config.toml
n_layer = 9
n_head = 4
attn_scale = 0.177
tie_embeddings = false
init = "normal"
lr = 0.00308
grad_clip = 1.0
decay_fraction = 0.738
final_lr_fraction = 0.0
batch_tokens = [8192, 16384, 32768]
steps = 5924
dataset = "wikipedia_en"
Each number is 500 + 50 x the weight over its row's rms, rounded and kept within 0 to 999. Layers, rows and columns count from 0. Numbers have three digits each. The size before them is the row's rms in percent of the matrix's.

# layer 4 MLP gate, 320x128, rms 0.187, rows 8-24, columns 0-127
099:514508538536521449559470509481523483515500570517524592554605477528550520476445534489521466463536407507542418457481444464580590482489508531533473517456509488526496489440470541482516580585593525491592549544484419494651574524491478498513567447517593407458574463434495503439498527504490641484496481443435545541482486437455551447405495482461424482518451374516462537481486421486498567424522
103:576493438466575460482498506522484501508456515560412496627550456573522484545532525481543532453520509455469506461420462603488487465561518553439466555462511470484474592465576471546554433576481535497488453431503544550484589498521427493526535471492536405486518485574515512601507412506574509533590476488440596511447520581602598451531443471633477536477508525525617499483497501531533541486584
106:481479532375512426567385544426501457511360500527433517417547535526463474546495562504528594482542471456376529486429459483419551492496559459454470384493624491535534425521485529485527459536444493448509468524483483459417541493476480528474456413507495399492509392557471459509537552578528481485537472535582467545598526514526460511462471394543539457504466528506463471545517458513536457534480
093:511399534539565485465569551429479483461432510393533460497554536465371440536571497325443463440474518408470486545503442436513510523482504552416513490462491491517498517533463439532543479547515488514591586420463452392502455431448461551487523445497555475484476527480463539533483462479594495499563424510486491456461391527550493436443541476547474471529471362523539472535533483528520427468510
096:415454489565490436580414476462483543506558540501454484478416582489473526380554527544519524571440508498567492449577515564448600487442456553456547548476576503514543541532542413536493472432560540483527498522561500504497579524484534461502500503488436538405561508467452420492522516573500390596508402451492504473460472421558612430528517474435517461469473494455463497430399437439432510513477
100:512508531470450486583426524565529484486532470567471513601481487529638475416475506486524476495477458537547560526494529475493452428501501429467485403491477479474525446572550439563512450428474435490588539325444531541644471542533542543546457523503456557554479449450509498508540547517526588559412512498490510544496554520477601504526508416528431578508432513477568507544560474484431577523535
093:459444511507550476545425559445535569525554526500528499522420413463516497551389424496507522529525417456501478551449460528442591493529501498453533443608483618500469421538452513514515529493563525444471503443437458496487412393511438548426401438505464514472460531534493500447370531504503450508486527492491512510458476554485533524541441440506484542382501466523515407561387535500535631541520
102:496629488526560507525525515459641474506526471571497565540425445532478588503468526464514435506465449476505454403522433584498427472499502486436612482505571502456526485495472507485499486513506503578474523496556591544583517477563463529363515495474447439444449461403514517527496566539487526491527505480469433521472596482562586500476465418529517575498523416489515362402419458504508533527523
089:440436530448572513537534512448416534470509488490528578495639503499476501596495435446481482475564556473663433446471409518527475532550520512521416507475496511496589537439508511502481450522454480499487530508491443400481571529554511518460535458583577440531492485539453507491433465508608545586463551562459526561468473570505522510445472539550458497456529442528524444597576589523635493491490
099:488492541449562440526427424548497541474494475407463552518468518445487599453491568516450537443390499557460438439560497433389543546416516366535535545458532549540442534494494503544478519429468437459614519519468610524524518538502491462467532412554605467486553532513481497488434466495489444495381490473411535473473505561571456490492565528419437459432519457460467513465509470564435497525489
099:544545481557563490607510539443563557484582560521559503541470552422540480441524533445565448478548503457530570424513458478547512414497486460455431405475506484454511499605477531413543530515482472534499468508488533489563607420528585488446522536429445430445467591514507412429583534418575533514474424533521488599487487484555560400531442461587429471545477441497513492443468448542525474500501
096:516563515426527473471491534533576468522532634511482460509478466510569502460474557436586510497473398498501499555545476408554423502423590541481469474522476442463555537502366492490459481541378505503552504443515449577532526470520463484435458530555614403517533446472530497568575554540490523489515475573541470484408491421449556536447615444569439438486533487601473466564504487484525505466497
098:464621504444490471398478445508575499526571508504533485419387578438504525498479524568635575498529454535501412552456443563487557426506463480466472531448548525530499480574416540532487452555529502547536573503484577423500480529512469506498520501477516450496504551423458433491559539552505502545436450527485570469399454501583535496490442490499412513516439594444541434511550526467640536483443
097:484470500540491472564493528516519505411514509550458545492437419483516419558441512383457471484481501488477585466605463545458393545493609583424551497558522494562492488614537476494488377526566493567511478449529466550535533474514567500559516517422453504511480535491456444391503397468466462513409515529513485495518595546559463434441624482546461508501428530516574436541548501556483468449511
092:456424527517491495615468437493523511577455493485504454470547439498483542528448511378404483562509443538492467538484473438480553477533473486482481430549524493414516468471534429483614496544567542503524584390489529524486485475585582513536498454464524513393499418474478392459476528502487427563562489591546466599457501504497523469508563462480419463499600482589522556506437376515412495504515
105:513537501512466487580517460398653595462494460521496574475453500448552456392477502493525556428466519388452419519481446560440481440559488515478465478397551465472479469423503561509464399585501486533575548501459580429512454528487534443457468553611516519475510464540517476537477495491547493395482439479467558484503501499512533548509496469472520543468508518588625540465507459611559455436487
106:469482589476509532475477548545554535586544515492458515465488454536526587435534539455516529522603541552487510552462373570488548393482658435476540526357458503560483560438448445445567511496499449547519490333549442506477459573450500502549531531504486499488561437460504546481497552506510455478543501487432522509485574464518494477443517461494502542517498601536523546409479506576496549459571
# layer 4 MLP up, 320x128, rms 0.18, rows 8-24, columns 0-127
093:429489560504474480549470450439567483537483543462507561507491511543499520522450523516384476487522455482609505485488477481510603449450506504451555570474484407462510469459555446576431641486549492534534579533542463471624454545472476466538537583501564500512567471608475523512436561488470608410498442498365428479496494569476533473430510500451447453492562440571541500455413477544479528480471
099:473504432426545466608537465556529510484574552535455470486599485532507532503503422558498473543472501439504517578504499422560555495457463530422548472467497583532533577533510438609516561553538527603523529526437408545527383436575468457564471466482474534486509447476456403504483507524532541469517490499451424573558537397581554500557447446517550433477407479462479425523522465536584447519566
103:544585425600480545356490451489508561402499562487495448465422496442483514423561588473533523475470398535458487569482562548437552555386483522469480526571447561549453500518397440507441476483533473444484515530424493509550556530490510422548481519573431527565530563455516478520529514513523417499426518518462577483435492445420469461446481525392456510528383552485511510486475543511495540466525
094:534595551501401441467477444462517500512455496522419477501494395466507519402424522521486467501489516512592493502589502559566420519503461573568525475484572461512517516495461481529464508560460526442489511532528413435530524443570518519466479636559468595501557498486435533474564551557453544453475529411559524536460620532471573459473561536467485543539617489506433465416459428514463463474607
097:463496463550526483620415522497430594527571471518538467455441523434454509488473538548546592419491502498549460427511501514455599473569392486503564473400528397555544558488548541540449394470542559501494466491526488477478566502421553395557534510479594547477618501485516461438562467510567400542541465435510522484443485519548555421513480540459449467475499510503544469506483452418527520564479
103:473493467438520470452596363466477508488490544449441468482556499430427539504467510537522437475521354559512422547476482533549576559582463528484489464486488672425452563461494414595472492443514498572469519450478502540513567534457534586549583539479375522523496495524428493411442469446470495539499546514535544547560449508511495460459523422433502487537573462491554512447452465496460510490497
096:527513558465507561479515408383567514499439542543530494475467563482535588472531450470376459476477567479376478495538509464502502479460522529501551524500505545613477590517544560516535525469585455426481555461468459537437476471523509447557582434497602395453439502501528501529506546539511560588533455493518491486503388538384437482458471529424515461515572510412447548455586477479435463460530
104:520472428450541587591615606542591439499444443526500508521535366512537460462485505449396457611547495471497497510463451459420513508531488391442526568444484442435483587467431421485481415441430499459536439514434477588439492483489359565475473529515526498441555463449492534508540499516500484537458521504525502585470526551511490554457516523412513497525490516456513456543476495461497510449580
087:529590469608481440530478541543461496448534470481476491523405498587445502366477524576522463555452475432481538498485547536528501495518484416477538458466520560428468445528460492489536612464558444407509542538518567494488509508446482485512440496510472489480579497487565444546526475509439502503473494468573510395440426474444445500455526413474397596430500475554550629474397405542473534463566
099:593496473539518567485536503522625547500502544492432503548369536535349460470491564481424476508535514377475543525457490457515526537463512536558478477513511487528566487489498539404509593538465481554467503470451507553518454507441520547612588497466575416521433472521495564556491532458581538495514425533589452459476470523502530568530546470560540493628472462469571511522499539508521466541624
101:475562401538444510488571474493454544509504500482539467520584416492489555526455414462530446581539490537454538497441513503537568485574564524484544466562563472552445464432514436468478484515517471513477522563497527480431551440608514472505554533546392424509440569519524424448468424553437436574515463484405479527655492525492472525459472495573442547593543483517480459489437602467541589516580
104:498527596458426570476544537516468655518524430458562584445519492462563528508534484471500517425431578464451498469535462522441511477544572476543530441534440463506464413589437468439521482502577532625515474509438532513554529559473434450556585531409483500505455492442466491533555481489539414486596393490467462484537501465516514424506477531428528418452550513391465470464555409478523510494522
101:473470560439468502481451512498488573559430477496518539488418570500455454485531490498425435434460459549450527533466502484431599450505483504599486425576505532445501468500472459494487528508529506564538548529490508495571565515440452436413426450477503407483490436490560488488480552526600581373494606546494541652492493434547511491478426489461498541391557412454524490432549477582507583496470
093:468437483415518410447602517445464553634493600612473499471517430443464520506454451589555487464514450425494575513391472515528529472501516442523474529479518478537485487489483475502515440580515473506494523618554525512506440495620591569490512541519496568480550563441535426466520456468404531477530421576559561504496558416529529482541480542505489516473559425595447487529504432494495495506423
100:579569469530498525505515552577504566558571526534494542502433547551621458425591483521531495483480480640513495572506450460527529495507586472579526606482525387556536521531444572470547448426456503532507400552502480489521506543391548520469353513472535520486505562513523417503562460523517497509506505426388475459537445512499458479446551535391526543523544492528481545442530540524548479540463
099:429502574482539512522454466521521413524524441531457483486449401408446498521466442541499516602488558529522487481467525461555521623492485428544552413522490466395482511554542499455573555403500455570541567566519478580550527499437494487539479485496512494445478490545471442518509545480514383591573520400424437496527546577490604587497516514462457538504545561453495548556595488503441541594491
107:523529657424607550504501554522539488614414493509475415468446487658467541510555575460489536521497513538475400561392441520476528427492498478498498519393457405459446542447439537550451557450479478530482488468587448472430374541446475539561611506465466488518526415431509496515481528485473465501508485532492503491527536469549482498476468516496547493548506527516535548427452446473455522469506
# layer 4 MLP down (transposed), 320x128, rms 0.177, rows 8-24, columns 0-127
095:499463562470552451558516542566478428553535460380468499443521509479511482506501482578547472466499426506518448465502531417576545439517507612486489492516390416534524519473607480472429616540456438496533517454554545512559528530520512607516579543562539598553498541524505395424521503466588468599448440444503552491430454544455534468492475527520555484516438474487458591515440495410569507520474
103:474451566523496547570536440478425522474530443472539474462466503556510545458508548473560547572566511444511486449556387511429498511503547492571525492521398526525439486518427524556441524519420482616469415495488475477543550526440487553476575533579556402489488571487544491490578433447476434513481581592575559479607498479513471507523521443478582491555473500535512480503409443519490622511371
100:557527559552442505500467513522476455517484465545521532541511585444503506496560535573525422505436496488447408471492438483498507521545592522469513428472602562468509523511401534513631528561517496506508462494484565615542485441555503452541563547538454554406464466488467510567430502428452401540553513444492487554456551578528516588520458542544476583505445466519521462542470510369558426447618
095:476444441525478497528522537462514413540510543506514470438525533555522457509527573542535468499516452531470497540521483485494490526436461414436538399515453545623489605558568472422454557459450479466389429415490456455580558500528456450479559499562499420354492551484418448468507424453500482542548408606418479473488495552567481549521533435469468426541528499416559472517475535513548483421502
094:485499513578506430479502428503534504576492535539497557476474535468481485509598499567505485501402477420526453493505532562428538471544394479467466461478523484451619543664507477570371572447453598598526528491521416449468493513477594536584551478472461435539557498568465465522554398434461491498541486439454511516551541513482541551513570498485531489477564487556519436439449509447496494585498
104:434524503486483576460444535414388485503537476472460511475456561607558514450464434481482511516489507617552503529576551583447475518544469483523550484550455520514482414555530506534412430529570508562465540423457476461543409519468493490513457479489495414494498398551594530455567534456493461434428615485582549573464560457578478500504545532465492491469454496607504567497530389446523503466434
099:469505513517513439451526473519501574536468491614493528536442537531475502476482451497517548459547544446473483560457427432516520540500454495508402479539497479558548462513558508603422562558439495530464599545499512451397493507567455463501505522543468550330529498462472500539450472514497509359472460474582563518552382454554541551533616452532454533551511495505474472540410539616502425539507
102:523508402544523443446474434577459598495458533323529537590444516502481503474573510456417443454518587504541553400454491514499512521427585485554459448425441480522516457523572467496524494436442504484402494516503481469501438514514511445458544512486567514596495446498445569473454413531507383534433556636473481481530597507498433510459508523515459479522419531512506487552481505439515475478487
087:486527445537580463503512463500407466525516477517551448561555483506397550382538506438550489607441482440549619518531500547479490526524572472476627488508610573555428468528506519493472493506544477358497517489529416494530510509497466533458525499520423438382503476603469517565508514468498506452481477523530504392462524514583545472510481463453503588473483544606496487578444512466466567488571
097:541537518437495498523495456488409507457415489521459460545512465585475477465483538597530433508487584509518544524549480516530523398513522529539576495432410510325430481541461420475497540483568535432415536417558551583491512467457445412563513520494510597496470455536504446520573541566524623492502550527497435478564512478514502498523500453475476428504472372516501486567578508494543529415440
100:486559438415473517601481559453456477446601509436525498441528439451482481492472435425524477551566525530514442541418512487610586511536478463492494437532519476459513607511534519544510508498487496569480535482532518490546431508508429508529512584513565489454426462524549591626499612506472536476478528441546532513549509497501448442420487462626472508511515360481423560499530570413513446452558
105:493464404477534533536412507525513480490479543564415550537538529385492503495504491494492413444533450501532594430469513545483421467533552427423560485518578467466491378496434491519540464446438442469476479408507471513482571465469441306554481518462424544484510542560540539551510512563522538517568468510497498493583478487524419553460412464420522387486443444499521574566494484487476486479475
103:495532580575461525528457481521485510497493434534462483478461499456519522522494405568521515445499410517586530383497514548585536499526402505494484574524577453415460480485519463581482610480593450591554557437493506497510546529549489516482482549465481433593544483432543465448580451522498552487474561538569465590434517624533538426484493574505550594482509548389536497423500533522571500455479
094:542518447373533479510526552556541488562525485515554501474547428476481493505495461547538443525590581535513516516550455507533473496571509550485523544570431524518496495412574530523536541491496464413467439524523443461549436514518586611608468481516469553494490518488428609498408547462455514434440444551470616444518548537461509623421546549444592497474573487489406490535486508544397490497451
100:437462460495523539449412592541505571449445570587518492503538518500534506542481628544483485520516507539556523547511466583499433481570558691444395433602538475547491516552528511449463475546490474512481560529453555572490442545464494495524505514551422485490545474543455501540516504522552558498503539515390526557523489481597519562469563605484489475609566504471495523471513437519577518581495
099:494484525424533561513498468449448483488519501449505531501369520546533513491534419579546533540559556462490475509509587524424500500454571572533546525433493537504522560439540376509530459491515424428502522488421476482509493570475564499526393477501440504477465438492628473513520580496597602518443466590434552439557580558564503520436511491500445514444554454573586460455438513590542490533451
105:572429563458583476539573500473561515465468357464451465518502496478382536525564459428538476471482601539489477411448463469544439513482512440518554477525493471545534471490537550578534592484534513506503491526487490437490473515497531573593503527457572580545566569528596507599452560455476505461531436434585510500441537493512479522578408511500495511503531405446507530443485577520379414482474